Part of a small language model's weights.
Architecture: LayerNorm before each block, biases.
Each number is 128 + 24 x the weight over its row's rms, rounded and kept within 0 to 255. Layers, rows and columns count from 0. The size above them is the row's rms in percent of the matrix's.

# layer 13 MLP down (transposed), 768x192, rms 0.183, rows 315-332, columns 0-191
size [103  96 109  85 101  95  95 103 107 107 100  94 106  96 105 100  97 104]
[[160 127 133  82 178 151 130 163 126 122 169 117  96 115 122  94 110 106 138  99 147 110 127  77 104 125 143 114 145 115 159 152 131 152 136  91 119 166 120 120  87 130 114 177  95 178 139 124 123 101 140 146 123 152 101 132 131 127 151 139 137 137 113 126 113 144 138 177 116 127 133 149 155 155  70 201 130 136 132 125 121 105 149 156 155 134  91 114 122 132 143 169 100 106 112  76 146 114 138 101 112  88 115 152 124 162 116 158 146 112 178 171 104 142 138  92 108  92 118 126 134 137 109 125 138  95 107 117 119 118 128  66 140 126 122 151 125 117 109 103 145 149 157 141 156 136 139 144 106 140 107 156 155 159 107 114 135 142 128 169 160  93 134 142 102 116 125 120 139 191  99 131 111 117  83 129 109 140 125 124 141 154 108  69 136 135  98 147 130 122 115 166]
 [123 142 129 131 157  84 148 129 104  94 138 172 139  92 108 156 150 165 145  86 134 159 102 132 147 115 124 164 114 168 118 155 135 125 123 111  82 109 126 138 123 100 134 136  91 135 143 136 160  93 158 125 140  99 109 144 131 130 160 136 158 160 142 128 144 175 100 169 138 105 124 151 124 139 121 133 119 180 115 119 149 141 148 125 115 130 100  74 128 138  92 125  85 112 131 123 120 138 145 144 134 119  85  98  72 125 124 137 160 147 152 128 160 136 152  94 131 170 124  99  75 113 124 163  97 135  74 129 124 124 126 116 125 132 121 134 130 154 154 154 125  78  86 113 125 136 126  92 143 132 125 136 119 137  82  82 125 104 125 126 173 136 118 106 101 156 126 116 134 128 154 161  72 160 136  93 119 132 129  61 133 139  85 149 125  89 126 103 159 110 159 149]
 [133 128 163 127 133 167 117  96  62  99 127 169 160 113  53 161 131 147 166 131 137  73 160 149 103 101 112 135 128 131 129 105 101 146 121 119 123 128 130 128 138 140 164 131 131 137  90 138 154 116 129 141  91 103 122 125 162  91 141 132 116 102  96 154 104 133 119 128 159 154 136  96 133 127 104 148 166 136 102 135 145 129 102 159 101 116 145 167  90 115 144 176 150 132 136  95 150 123 159 106 154 115 129 118 131 137 149 123 153 138 141 133 114  95 114 115 110  86  82 142 143 100 130 123 192 133 125 110 124 143 145 127 102 141 100  63 121 128 135 143 124  96 116 129 118 177 110 117 146 141  95 141 179 132  75 144 111 110 122 141 132 137  85 155 115 117 139 123 146 134 120 112 161 102 121 173  99 112 125 151 166  72 101  96 121 105 113 156 125 135 130 163]
 [113 120 107 131  96 122 112 148  91 105 133 118 148 117  65 151 134  90 127 129 123 124 121 177 148 146 121 126 142 131 109 126  85 143 173 133 100 156  58 117 137 168 149 113 114 114 114 117 145 101 129 121 104 114 111 138  60 106  98 143 127 121 129 118 151 149 166 146 107 130  85 100 104 108 113 134 126 124 127 156 122 152 101 192 161 156 154 109 114 126 144 128 132 149 158 127 115 161 136 121 110 142 113 121 139 124 107  86 117 139 148 122 109  85 120 138 135 121 112  56 176 125  89 126 132  97  79 133 125 126 154 122  82 134 147 112 146 112 128 133 164 133 179 120 163 110 129 165 125 129 116 149 135 139 151 173  93 150 118 148 163 132 137 145 166  87 143 129 115 100 131  90 141 129 144 148 162 133 135  98 108 123  79 106 104 139 139 112 185 151 127 140]
 [161 136 168 124 131 102 119 146 163 138 133 138 137 162 164 105 152  95 152 141  71 124 139 132 160 122 149 131 107 134 104 167 133 181 118 146  87 115 148  74  92 158 122 129 135  98 153 156 130 129  91 114 100  82 121 127 106 100 122 135 145  99 140 150 149 141 111 108 102 134 131 109  86  82 138 118  90 110 133 100 161 154  57 154 106  99 122 121 140 133 100 126 137  91  93 131 124 150 129 137 118 144 103 145 137  92 114 122 123 102  97 125 132 129 128  81 148 128  78 128 128 112 133 155 150 177 130 101 160 138 132 141 126 101 131 112 117 110 126 141  99 110 199 122 141 106 104 127 116 148 113 135 119 115 115 162 148 124 153 161 112  88 150  88  92  71 163 131 149 112 136 140 138 121 135 148 132 157 151 137  79 161 148 128  93 107 120 124  95 140 148 116]
 [139 146 120 115 138 155 101 150 144 114 119 139 116 116 137  92 106 129  89 121 155  96 162 113 156  95  87 115 142  99 152 139 153 107 120  97 115 158 139 126 138 128 116 109 148 122 127 165 163 116 129 122  92 215 119 136 126 164 117 109 122 126 131 100 151 172 124 123 163 126 141 142 133 179 145 150 113 112  98  96 142 126 137 103 151 161 111 125 113  97 158 134 108  84 106 128 139 106 184 162 131 111 107 150 133 170 143 123 135 129 114 120 137 127  79 136 138  95 108  96 201 106 117 124 140 126 153 146  96 132 130  69 121 161 129 108 155 124 154 144 128 143 175 155  88 119 132 133 105 154  88 141 150 136  84 150 113 119 114 132 188 126 140 140 154 127 144 136 141 120  92 147 108 100 112 124 128 125 159 138 145 108 135 107 111  84 113  78 181 111 111 141]
 [119 141 113 117 125 142 107 123 147 153 159 132 149  76 137  92 135 110 119 184 122 105 126 142 135 126 113 126 125 131 176 152  94 135 141 104 123 108 112 185 125 147  98 122 131 128 117 140 164 123 138 126 143 157 155 124 138 154  54 192 115 155 170 135 119 146 175 127 129 131 152 138 133 175 169 104 119 147  92 138 101 163 145  92 142 141 140 160 118 130 138 148 157 110 121 139 124 140 136 131 132 102 130 143 125 184 210 138 163 103 118 113 137 140 106 147 141 147 138 109 145 171  97 109 102 131 119 115 126 109  73 120 124  96 165 115 111 110 147 125  85 128 142 173 151 113 158 118 128 126 119 125 158 135 129  90 113 137 115 153  98 139 171 173 130 122 150 103 162 130 132 137  76 139  78 146 125 141 185 154 123 140 127 108 126 140 122 131 134 101 126 122]
 [124 115  54 116 116 136 132 139 124 147  76 115 163 147 102 125 146 128 121  97 107  78  78 113  81 103 118 137 155 125 124 128 106  94 103 132 117  89 136 137 140 103 114 135 134 115 171 107 109 164 141 103 137 135 155  71 163 170 121  95 105 111 117 150 150 119  92 146 140 123 169 125 145 141 134 109  97 123 138 162 142 164 167 113  68 123 149 120 137 107  92 111 145  91 114 133 143 124 103 167 113 112 131 102 127 155 129 114 116 126 153 159 130 129 171 171 152 144 139 120 168 127  94  94 169 126 138 124 104 146 164 166 138 157 161 143 127 160 125 140 107 124  78 135  90 115 179 146 120 127 163 112 130 112 167 146 112 168 148 152 125 113 150 132 139  87 147 121 150 135 147 153 141 115 153 127 154 113 136 128 128 120 125 130 163 141 175 133 117 121  90 103]
 [112 189 119 149 127 135 105 106 151 111 121 144 121 178 145 138 125 111  40 111 115 146 153 118 127 128 117 151  81 142 101 121 110 149 101 108 155 122 168 146 122  73 111 121 156 133 131 151 108  91 140 150 162  91 130 135 181 110 124 117 123 124 107 150 123 100 172 158  93 151 152 116 150 100 126 118 107 179 163 141 134 163 134 142 117 139 147 116  84 137 157 101 128 160 143 118 138 151 123 172 121  75 139 124 132 121 135 147 135 115 109 138 138 123 108 107 102 119 115 157 112 170 105 122 182 124 132 144  90 145 140 133 117 119 104 166 136 123 116 115 141 109 133 128 115 136 141 121 149 105 136 131 107 104 174 149  93 147 106 128  99 135  97 112 116 106 122 115 139 103 166 122  90 117  80 146 103 107 102 119 125 166 177 130  77 166 148 156 124 110 156 107]
 [137 152  97 173 183 100 106 157 115 111 106 127 104 155 163  93 117 134 139 119 173 170 129 147 155 134 160 111 124 162 119 128 144 185 127 107 138 148 128 143 108  85 139 123 130 122  91 110 103 100 147 154 158 111  54 111 115 146 162 138 108  98 119 151 149 111 121 134 131 151 118 131 124  78  81 147 108 136 128  82 133 138 176 129 138 109 131 140  72 146 153 136 109  96 117 145 120 109 150 118 132  73 140 132 130 143 109 112 114 134 110 133 110 136 154  92 125 103 126  70 104 144 143 126  90 136 119 101 127 113 138 150 139 114 123 145 142 124 136 109 101 103  89 154 139 125 162 113 158 105  88 106 168  81 126 117  82 127 129 125  92 109 119  87 125  98 121 127 135 148 113 137 149 169 150 120 123 118  98 105 125 161 162 118 147  85 163 104 144 145 106 104]
 [114 117 140  94 103 101 105 125 132  72  95 137 122 155 144 113 170 111  95 127 137  89 146 116  87 135 164 102 105 164 134 145 142  89 121 136 169 135 129 135 140 126 150 103 145 180 124  89  72 128 109  88 140  84 127 132 137 134 153 108 114 130 127 161 117 117 140 142 143  97 131 141 147 161 169 144 139 102 120 102 149 137 127 105  90  85 157 121 115 140 120 143 146 159 119 114 156  93 107 159 110 132 124 129 109 182 128  88 133  87 161 106 110 111 152 134 131  99 131 116 129 106 160 149  88 143 103 168 133 108 140 140 128  97  94 132 141 146 145 135 141 134  98 112 100 151 119 143 110 138 178 155  67  97 113  96 130 175  88 126 131 109 121 125 127 112 132 123 111 155 137 135  74 153 143 130 121 136 152 113 114 143 124 174  83 116 126  94 124 120 176 172]
 [158 126 154 136 111 130 117 116 138 108 145  88 131 153 121 132 128 109 140 118  94 134  94  77 101 127 136 131 160 118 113 118 156  61 164 173 128 163 124 129 146 142 134 126 169 119  94 175 162 127 140 142 143 128 169  95 136 126 133 111 114 103  80 144 168 110 133 179 145 139 104 149 154 100 168  97 107 136 135 146 174 147  96 161 120 145 103 156 130 124 121 135 126 115 119 134 123 133 111 103  88 132 108  92 134  84  88 133 157 194 127 158 143 105 123 129 154 131 143 121  93 144 133 121 101 158  93 133 145 105 119  92 173 113 161 163 131 192 119  91 115 149 144 122 157 140 127 109 129 117 119 155 107 114 118 138 153 170 149 133 116  91 109 135 106 134  87 130 138 138 130  89 136 143  91 121 144  95  97 130 114 167 164 176 160 131 137 131 110 119 119 129]
 [135 156 118 141 130 148  78 116 118  95 123 126 153 111 180  92 176 131 120 126 129 128 145 162 111  93 121 152 189 122 115 119 122 119 198 131 115 126 100 120  88 141 117 177 119 167 107 155  78 124 106 174 136 133 160 123 158 165 113 131 169 114 153 134 145 130 136 186 126 127 118  97 120 147 138 125 136 132 152  90 140 132 114 121 100 113 136 136 141 137  96 146 133 139  78 117 132 120 134 116  96  90 113 129 159 160 123 129 141 144 133 130 143 110 171 138 161 134 102 114 114 101 101 102 159 138 121 148 124 152 105  92  89 141  95 102 152 153 114  95  97 117 127 129 151 132  95 144 124 140 144 150 114 120 114 119 141 193  74 137 120  93  81 122 159 125 115  94 121 116 142 124 155 109 142 153 124  89 127 142 143 128 138 109 130  92 116 162  65 129 153  98]
 [108 103 167 143  94 114 149  91 124  95 132 113 138 151 143 146  99  89 158 134 133 137 157  92 143  94 104 168 109  68 112 113 127 112 137 108  74  78 102  94 178 103 116 129 113 144 137 115  94 147 179 127 125 137  88 145 118 125 111 156  97 127 143 122 123 149 130 151 109 130 121 109 116 152 128 165 163 126 112 147 165 144  92 136  98 121 165 132 129 169 133 130 103  81 166 122 137 112 159 137 135 156 146 116 107 177 117 134 127 120  97 184 141 145 139 118 102 114 145 146 134 142 119 126 147 129 104 163 130 120 103 128 160 131  71  85 137 149 124 131 137 116 137 100 160  84 127 126 129 120 144 169 114  95 107 102 141 137 154 144 149 137  77 181 156 121 124 161 134 128 131 134 166 164 112 151 149 128  89 123 167 144 155 105 129 115  96 158 100 134 140 132]
 [153 141 150 109 153 156 132 140 164 128 151 160 114 164 101 131 159 146 141 157 115 135 112  73  96 132 157 104 119 165 115 118 160 145 156 125  75 114 103 179 102  93 105 138 105  98 125  99 139 123 117 108 118 133 127 109 111 116 132 147 142  92  96 141 150  81 126  88 153 112 126 104 123 133 184 146  92 119  79 172  97 130 113 105 123 113 120 134 108 149 133  98 124 114 120 135 139 119 151 120 137 129 111  99 101 140 173 117 105 130 101 116 149 177 114 162 133 121 130 125 107 130 103 107 156 148 107 139  76 174 109 122 132 150 123 126 119 139 126  93 106 123 126  81  52 162 157 137 138 149 103 105 123 129  99 111 133 154 158 159 135 135  76 123  80 134 157 153 166 148 109 137 111 152 120 148 125 138 165 162 136 132 149 133 101 165 147 154 124 106 150 105]
 [162 159 124  93 109 119 170 114 174 119  68 115 147 177 147 111 173 145 112 186  83 158 147 106 161 117 154 128  80  98 145 115  68 137 161 141 117 141 134 142 159 134  85 124 161 142 138 119 130 164 174 114 146 151 121 140 133 134 134 114 119 144 121 135  91 114 164 117 130 139 174 141 155 131 112 154 153  90 151 123 109 132 166 119 132 177 130 165 128 148 164 131 147 117  94 103 129 146 176 143 126 153 128 143 129 138 109 104 137 136  91 118 119 140 109 107 111 131 106  85 131 151 121 145 133 130  86 118 149 122 108 113 133 126 134 119 129 169 113 116  77 118  95 150 138 152 106 165 146 124 142 124 110 129 157 136 139 127 186 131 154  87 123 106 122 103 155 118 103 117 131 122 123 116 112 126  82 151 154 186 142 137 119 134 105 185 137 144 153 139 133 139]
 [117 130 158 144 171 103 127  85 101 152 116 130 112 135 119 125 117  78  94 101  85 140 156  99 128 117 117  97  88 142 135 106 124 126 110 136 115 130 135 148 141 123 176 140 128 122 156 134 184 190 163 112 127 104 113  86 142 119 137 141 157  82 141 146 135 127 154 147 100 128 129 133 152 108 115 157  94 139 116 135  90 141 140 115 124 110 112 110 115 127 145 132 129 116 144 122 163 133 121 115  94  79 115 152 109 114 124 134 148 126 142 105  77 140 138 116  88  88 123 158 104 126 122 102 151 122 195 147 123 115 102 139 140 150  80 158 142 124  90 152  84 105 177 147 139 162 114 150 100 122 101 165 172 117 148 127 126 133 142 147 124 129 129 117 160 122 155 113 117 116 185 185 115 174 191 166 114 107 114 123  91 114 129 145 113  99 116 133 151 134 117 121]
 [122 114  82 137 105  95 133 130 142 114  70 136  89 115 133 143 172  96 122 150  96 149 123 118 143 136 135 159 132 140 145 100 116 151 103 179 159 101 102  79 158 128 119 138  86 163 101 105 172 129 116 115 107 135 119 115  81  95 136 115 123 155 117  85 118 101 141 139 112 154 169  96  76 102 120  96 130 140 113 134 146 149 116 124 152 137  89  94 119 127 142 136 125 127 107 147 139 142 105 137 134 111 152 136 187 110 102 124  83 114 121 116 160 126 144 125 141 107 120 103 159 154 140 151 136 155  42 154 137 130 137 111 146 151  86  94 126 129 108  96 147 119 102 122 164  87 159 173 111 111 142 115 135 105 115 151 162 108 130 145 101 152 114 163 130 131 178 144 115 136 120 109 147 153 141 170 108 111 169 112 123 104 141 113 130 113 139 130  90 136 101 122]]
# layer 13 MLP up, 768x192, rms 0.179, rows 316-333, columns 0-191
size [ 92 109  92 103  94  98 105 102 103 101 103 109  91 103  94 102 110 104]
[[125 116 154  92 153 110 108 112 127 165  56 121 131  98  83 142 124 106 140 142 134 179 147  91 144 116  80 112 154  97 111 139 108 109 136 136 119 142 118 119 112 171 152  95 153  98 134 118 109 124 147 129 159 132 155 137  78 140 102 109 167 164 122 140 110 122 152 127 100 155 133 117 102 128  99  98  99 126 171 119 182 134 146 122  83 130 142  91  74 131 145 126 135 160 136 211  92 135 114 113 144 105 118 102 159 157 157 169 121  97  89 118 117 151 155 126 165 120 144 117 119 143 142 135 128 111 120 137 125  86 119 137 111 146 103 132 104 118 112 109 114 132 124 120 103 158 150 134 146 129  98  95 125 101 150 141 141 138  85  87 141 109 148 175 146  95 116 122 127 122  83 165 141 110 136 159 131 113 136 138 161 124 100 109 112 136 165 156 135 134 133  94]
 [166 130 128 161 117 112  95 193 123 176 127  86 114 123 115 113 124 137 180 109 131  90 104 107 142  98 148 101 143 133 115 134 137 137 140 176 141 166 123 122 141 124 125  93 161 154  72 141 158 140 143 135 151 150 115 130 113  99 133  95 148 121 128 115 119 101 115  88 173 128 113 137  95 155 129  70 140 164 110 128 151 138 110 152 131 131 126 133 131 103 102 155 153 117 174  92 105  99 119 137 143 145 124 136 121 130 156 130 128 172 137 106 119 133 151 120 117 108 115 118 131 104 141  84 111 118 125  98 112  95 148 113 156 134 154 142 148  83 130 152 138 123 109 105 146 130 156 118 122 117 174 139 123 123 115 100 116  53 127  89 133 142 100 176 101 132 111 163 131 112 189 125 117  94 174 112 147 120 149 136 128 109 113 127 121 138 129 143  93 112  48 140]
 [118 164 145 130 115  94 115  97 126 146 123 108  89 118 157 123 131 155 171 157 117 100 107 138 129 104 137 128 142 139 147 147 126 143 115 144 157 146 115 104 110  96  64 130  94  94 145 128 145 147 137 126 159 119 108 151 120 105 118 139  99 118 142 116  78 158  91  82 150 117 144 150 135 145 121 106 128  80 141 101 160 133 165 132 138 142 116 102 122 120 129 144 141 111 119 147 141 164  92 112 162 108 158 111 216  74 132 143 112  92 135 100 141 107 134 133 174 151 150 123 143 118 101 136 110  95 124 133 119  91  93 119 136 153 117 124 136 158 167 150 122 168 110 132 137 143 179  77 116 103 138 100 149  86 112  87 135 171 111 153 110 134 159 134 110  99 102 119 125 133 109 145 169 125 141 100 140 126 126 132 146 181 137 124  65 151 122 152 130 131 127  98]
 [130 120 120 113 154  94 124 122 147 145 150 121 139 162  84 144 131 112 146 166 115 145 130  92 105 142 127 141 117 123 107 107  97 108 126 171 101 110  95 123 125 131 129 112 127 112 146 135 137 175 134 158  88 135 139 145  93 107 127  88 161 163 120 172 170 105 127 126 103  78 121 105 140 148  72 133  88  97 135 127 153  99 118  76 109  99 163 140 113  76 172 146 141 137 120 132  85 127 127 110 159 128  88 115 134 121 134 133 127 125 164 127 113 113 134  99 142  98 176 157 109 113  99 132 140 147 129 124 109 124 139 109  98  87 102  87 144 165 126  80 137 105 179 126 165 107 114  89 135 124 150 124  83  95 122  95  92  72 126  99 127 157 145 123 140 142 162 156 141 136 123  87 134 126  85 129 165 142 114 110 118 150 115 124 139 119 122 133  95  88 137 108]
 [118 137 107 137 143 173 130  97  81  66 126 107 104 106 163  81 160 148 169 143 117 155 162 145  73 133 178 139 147 144 123 149 155 129 139 172 188 145 158 113 111 132 117  72 136 129 157 133 117 125 132 145 140 159 111  96 116  96 145 102 145 114 152 103  83 105 142 157  74 132 152 162 117 148 122 142 131  96 177 160 123 140 148  96 106 138 141 127 189 174 113 106 122 134 113 109 110 164 109 123 141 131 134 133 141 101 132 140 146 143 138 112 141  93 129 162 140 152 114 115 115 132 114 153  96 117  75 130 143 133 113 174 189 124 124 143 159 130 122 130  98 116  87 116 107 129 145 125 121 133 118 122 121 120 139 141 131 132 127  97 162 119 131 106 140  84  95 140 157 115 121 111 129  94 123 107 116 114 154 138 132 135 135 189 109 118 173 133 125 115 131 117]
 [114 160 155 118 110 169 133  74 168 125 128 153 150 117 142 149 104 141 138 141 111 133 137 115 129 118 147 109 136  97  82 126 108 126 135 124 159 168 145 142 143 140 147 163 119 130  85 153 132 116  97 147 131 113 113 104 122 107 154 122 160  93 116 109 141 127 128 105 161 134 146 174 144 126 117 120 165 147 105 167 134  93  97 106  90 125  88 113 119 158 132 101  99 124 117 143  79 148 134 105 148 155 126 141 113  95 127 118 130 149 135 172 101 118 138 126 107 150 120 120 156 105 137  97  86 141 140 100 127 117 102 143 155 162 124 116 146 129  83 159 138 143  92 160 162 121 126 154 145 156 119 178 139 145 131 168  90 114 160 117 201 163 164 147 104 107 135 158 107 163 117 115 145 121 133 114 154 132 189  87 148  76 157 141  80 124 160 128 100 127 126 109]
 [141  91 122 146  97 171 148 179 124 102 142 128 135 188  81 119 116 172 150 128  83 127 117  89 133 113 161 127 156 110 113 156 140 130 134  90 100 134 138 107 149 134 124 112 110  86 144 142 129 134 130 126 118 127  96  84 127 103 133  71 149 110  96 113  98  98  99 152 111 135 151 132 146 151  97 128 137 122 107 118 118 136 115  94  92 117 149 132 124 128 127 145 109 129 130 145 153 122 128 120 133 109 118 107 141 127 108 117 122 137 171 141 121 116 138 148 157 138 112 168 174  93 107 137 150 181 142 118 133 152 148 138 140 166 137 123 127  72 124  89 121 141 131 123 142  53 167 152 155 131 127 115 133 103 146 173 117  91 146 153 132  83 112  79  95 121 156 143 126 117 141  99 119  69 149 148 111 134 179 170 102  86 130 119 131 121  94  96 141 132 103 129]
 [133 112 133  83  76 142 143 160 120 112  97 133 144 189  88 148 156 125  90 102 155 146 135 133 143 141 131 153 149 121 142 154  87 164 162 137 112 164 150 145 164 144 104 126 133 123 123  86 107 107 143 141 153 154 128 156  92  82 102 153 116 142 135  81 161 118 127 171 161 192  78 131 153 125 116 106 119 108 104 131 142 120 160 163  96  98 102 140 130 134 135  81 131 125 119 130 116 100 111 100 104  99 154 148 121 117 129 116 144 145  89 109 141 104 143 111 114 135 123 101 102  86 112 139  96  98 108 137 158 147 127  84 149 117 114 132 147 131 130 151 154  57 139 125 121 154 144 148 114 153 122 130 155 136 145 159 109 115 123 126 143 125 123 101 129 162  99 168 136  83 152 167 107 130 124 128 110 139 161  79 111 121  93 112  85 153 132 138 129 135 148 141]
 [142 142 139 129 148 131 134 121 140 129 150 125 108 159 132 114 105 144 109  88  95 120 145 114 153  83 128  99 139 142 107  81 185 186 122  99 102  86 164 152 118 140 152 169  93 123 127 138 138 144  81 118 119  88 145 143 129 121 121  83 133 105  72 125  88 123 146 127 168 116 143 127 127 127 151 148 130 125 119  66 146  74  84 142 125 151  92 125 129 128 103  94 145 152 124 132 150 135  99 106 148 113  94 126 134 109 125 127 136 122 132 123 125 147 146 117 122 149 122 126 156 145  99 126 134 194 158 148 141 137 121 132 157 146  77 143 133 118 117 138 137 119 154 120 148  86 134 120 140 114 151 128 119 102 104 131 124  94 127 145 178 133 129 112 114 150 120 135 110 166 123 112  79  70 167 124 131 110 116 133  85 135  82 147 131  50 105  94 142 116 146 103]
 [130 136 146 124 149  98  85 180 112 118 148 138 152 140 154 134 131 151 105 131 147 110 101  85 124 122 160 193 133 131 111 127 128 159 123 150 119 118 162 110 115 148 111 151 130 159 154 150 144 107 150 104 184 147 106  98 133 163 121 113 105 119 130  96 156 116 135 110 150 104 106 134 155 143 102 110 107 112 126 130 127 126 110 157 139 132 115 152 151 142 117 123 166 150 143 148 146 144 130 144 148  58 138 109 133  88 118 131 141 136  91 193 108 141  66  83 147 132 151 137 129 133  98  99 137 142 102  93 105 127 161 115 107 170 108 100 126 130 125 121 139 127 143 135  95  82 127 149  84 107  92  97 112 135 153 121  81 108 169 147 188 148 113 101  95  95 132 104 146 121 143 112 129 161 109 114 150 125 167 150 130 113 129  95 130 121 174 155 120 178 136 133]
 [159 124  86 133 161 148 134 179 125 112 166 100 160 137 116 138 129 184 121 144 135  88 125 138 139 101 129 138 119 107 132 102 116 124 154 121 110 114 147 113 157  92 126 111 149 137 142 155 120 120  73 141 106 181  92  95 107 134 161  96 146 170 169  97 143 125 135 129  94  86 103 123 113 147  99 164 102  72 155 146  88  87  88 133 144 111 168 110 136 108 110 145 145 139 126 121 171 113 116 118 139 138 101  96 102 118 107 111 123 124 114 132 128 121  90 130 129 141 146 140 147 179 123 121 139 126 133 116 141 144  75 160 113 125 143 126 143  94 130 122 105 118 159 159 152 123 145 111 130 135  85 158 141  86 126 110 111 125 103 103 146 161 112 118 138 132 141 184 139 109  97 139 139 184 139 174 102 134 158 149 100 150 122 165 125  79 169 111 114 151 116 127]
 [153 139  68  76 145 160 112 115 144 109 143 109 165 157 117  99 117  86 118 144 140 116 170 122 152 131 115 164 146 113  76 101 127 136 136 103 131  97 122  74 130 141 138  60 115 145 127 130 150 141 137 188 127 135 158 116 150 146 126 122 138 147 157 130 100 198 130  95 164  86 140 121  97  95 102 104 111 150 141 107 113 126 102 117 156 131 116  96 181 152 142 105 117 164 128 100 143 118 121  97 146 135 115 102 123 113 124 131 130  99 134 141  85 136 101  97  88 156 156 159 132 102  83 118 109 122  99 158 107 109 120 123 132 163  85 149 147 117 152 107 130 123 108  85 121 119 124 110 155 108 115 112  72 138 142 143 114 157 139 135 163 137 138  86 105 126 167 135 131 126 156 121  94  91 143 130 118 160 128 106 133 140 126 165 133 141 106 142 120 138 132 108]
 [109 129 167 122 160 148 118 133  83 151 156 131 126 113 134 123  87  93 120 128  90 122 113 126 130 135 134 126 124 101 164 164  77 137 134 169 173 127 168 138  67  95 151 132 180 112 160 143  96 141 122 135  90 147 123 116  90  92 127 126 127 131 119 135  94  71 126 109 159 151 154 156 108 160 116 144 114 103 125 125 127 115 117 108 157 143  62 134 115 112 160 124 135  82 150  89 115 162 122 135 163 138 128 109  85 103 111 154  95 140 140 113 109 149 126 163 137 163 133 125 134 143  82 178 134 138 101 115 159 183 116 101 143 137 124 117 107 186 111  85 142 105 141 125 149 157 129 123 107 129 121 124 130 115 173 147  99 104 104 127 180 106 119 128 132 132 126  85 127 100 129 135 123 149 134 131 143 108  97 137 130 143 123 116 115 143 112 127 115 143 187 153]
 [107 131 132 145 114 111 150 161 141 161  79 142 101 101  75  92 120 142 122 104 146  82 151 143 139 138 148 147 113 127 127 147 143 123 141 135 106 133 168 179  99 131 174  86 160 162 111 156 111 159 106 110 134 144 101 126  99 145 143 152 138 185 127  95 117 171 121 147 130 116 102 117 139 133 126 127 119 129 147 130 141 120 156 102 149  98 148 175 162 123 152 131 126 123 154 118  86 142 130 132 126 156 112 141 130 112 118 122 159 137 128 120 117 106 133 137 144  99 117 151 111 162  81 137  57 107 104 135 132 137 163 101 101  95 164 116 106 150 130 126 116 106 155 114 120 107 172  99 104 146 118  97 176 126 125 135 101 120 121 143 154 212 111  88 142 153 138 140 158 112 140  84 117  97 116 153 157 104 132  76 108 121  99 138 107 143  86 137 137 153 126 122]
 [150  69 124 150 143  87 102 158 130  96 134  67 131 153 176 158 113 147 127 115 161 138 126 110 120 156 127 178 123 170 113 130 120 106  97 143 158 166 117 121 137 137  91 134 134 111 144 120 148 125 124 118 110 196 170  87 121 124 104 122 107 140 129  52  93 179 143 106 175 166 128 147 151 129 149 117 140 126 151 148 128 135 130 127 134 128  99 120 171  74 127 138 149 101 146 163 142 133  95 117 154 159 108 165 131 119 131 169 106 151 116 137 131 138 139 130 169 112 139 142 125 121 132 142 111 108 110 127 162 106 139 125 127 125 145  91 120  79 173 113  90 131 136 149 133 107 126  96 102 131  95 141 174 132 122 109 119 115 142 103 108 134  98 156 119 147 178 131 136 130 100  96 148  98 144 112 115 146 138 154 151 145 108 124 140  84 131 126 106  83 120 123]
 [148 119 144  98 135  92 132 172 127 121 131 112 147 100 111 117 122  81 117 151  66 118 155 139 153 104 147  96 164 143 111 117 139 131 118 131 149 120 138 115 165 140  58 119 161  91  66 171 108 107 116 120 121 134 152 132 141 121 109 101 132 162 118 118 154 121 128 154 135 122 141 103 129 151 130  66 146 137 120 114  86  93 127 126 149 118 157  95 132 132 146 144 141 141 118 108  75 130 147 193 141 160 148 122 105 134 132 102 135 150 109 127  76 138 129  88 112 140 150 160 142 112 159 147 145 139 166 160 158 151  92 120 125 172 137 177 141  76 144 109  96 196 123 103 104 138 119 101 119 117 118 114 114 143 119  95 116 123 121  86 142 180 121 120 149 130 162 136 125 145 145 129 117 130  93 104 135 120 163 135 125 116 133 153 128 160 140 124  92 130 128 152]
 [118 128 102  77 136 120 142 122 130 188  97 125 155 129 129 124 163 101 135 150 140 137 117 115 139 132  85  77 126 132 131 119 106 148 204 164 110 145 140 104 133 128 169 126 130 117 133 108 134 126  97  91 125 165 103 132  94 104  87  98 111 217  98 144 121  80 140 146 126 137 157 162 121 104 154 114  98 127 106 102  86 170 110 150 116 135 152 102 130 120 133 146 129 117 101 141 111  87 156 149 133 146 132 108 173 130 109 144 131 134 131 123 114 111 134 157 105 127 121  71 114 137  91 102 119 138 108 122  62 198 129 121 146 130 177 135 105  90  82 153 105 136 122 167 140 140 120 129 156 143 138 138 165 117 126 122 141 135 146 141 158 123 126 147 107 126  95 121 131 156 155 141 129 135 103 141 130  95 151 120 106 104 106 126 107 116 104 133 139 135 135 161]
 [106 129 104  94 109 121  65 142 142 103 121  51 118 135 120 107 131 172 123 161 124 138 124 128 118 131 146 122 145 113 147  95 124 152 149 147 124 116 144 114 119 143 106 126 127 148 116 108 156 124 117 154 120 127 136  84 101 130  91 120 155 134 119 137 101 116 110 178 112  76  43 137 103 126 156 118 120 120 121 120 129 143 125 108 123 168 158 172 131 109 154 120 138 165 115 149 150 136 107 114 164 138 137 106 156 127 101 148 104 134 153 146 164 147 145 104 124 169 133 148 168 160 106 135 103 157 121 151 131 116 102 117 151 187 127 113 149 129 134 144 165 149 162 139 175 136 110  86 118 109 116  97 109 149 105 106 123 161 142 156 101 133  98 139 109 117 145 137 129  96 123 152 123 121 123 186 120 119  88 184 119 165 156 122  93 115 162  85 139 112  95 131]]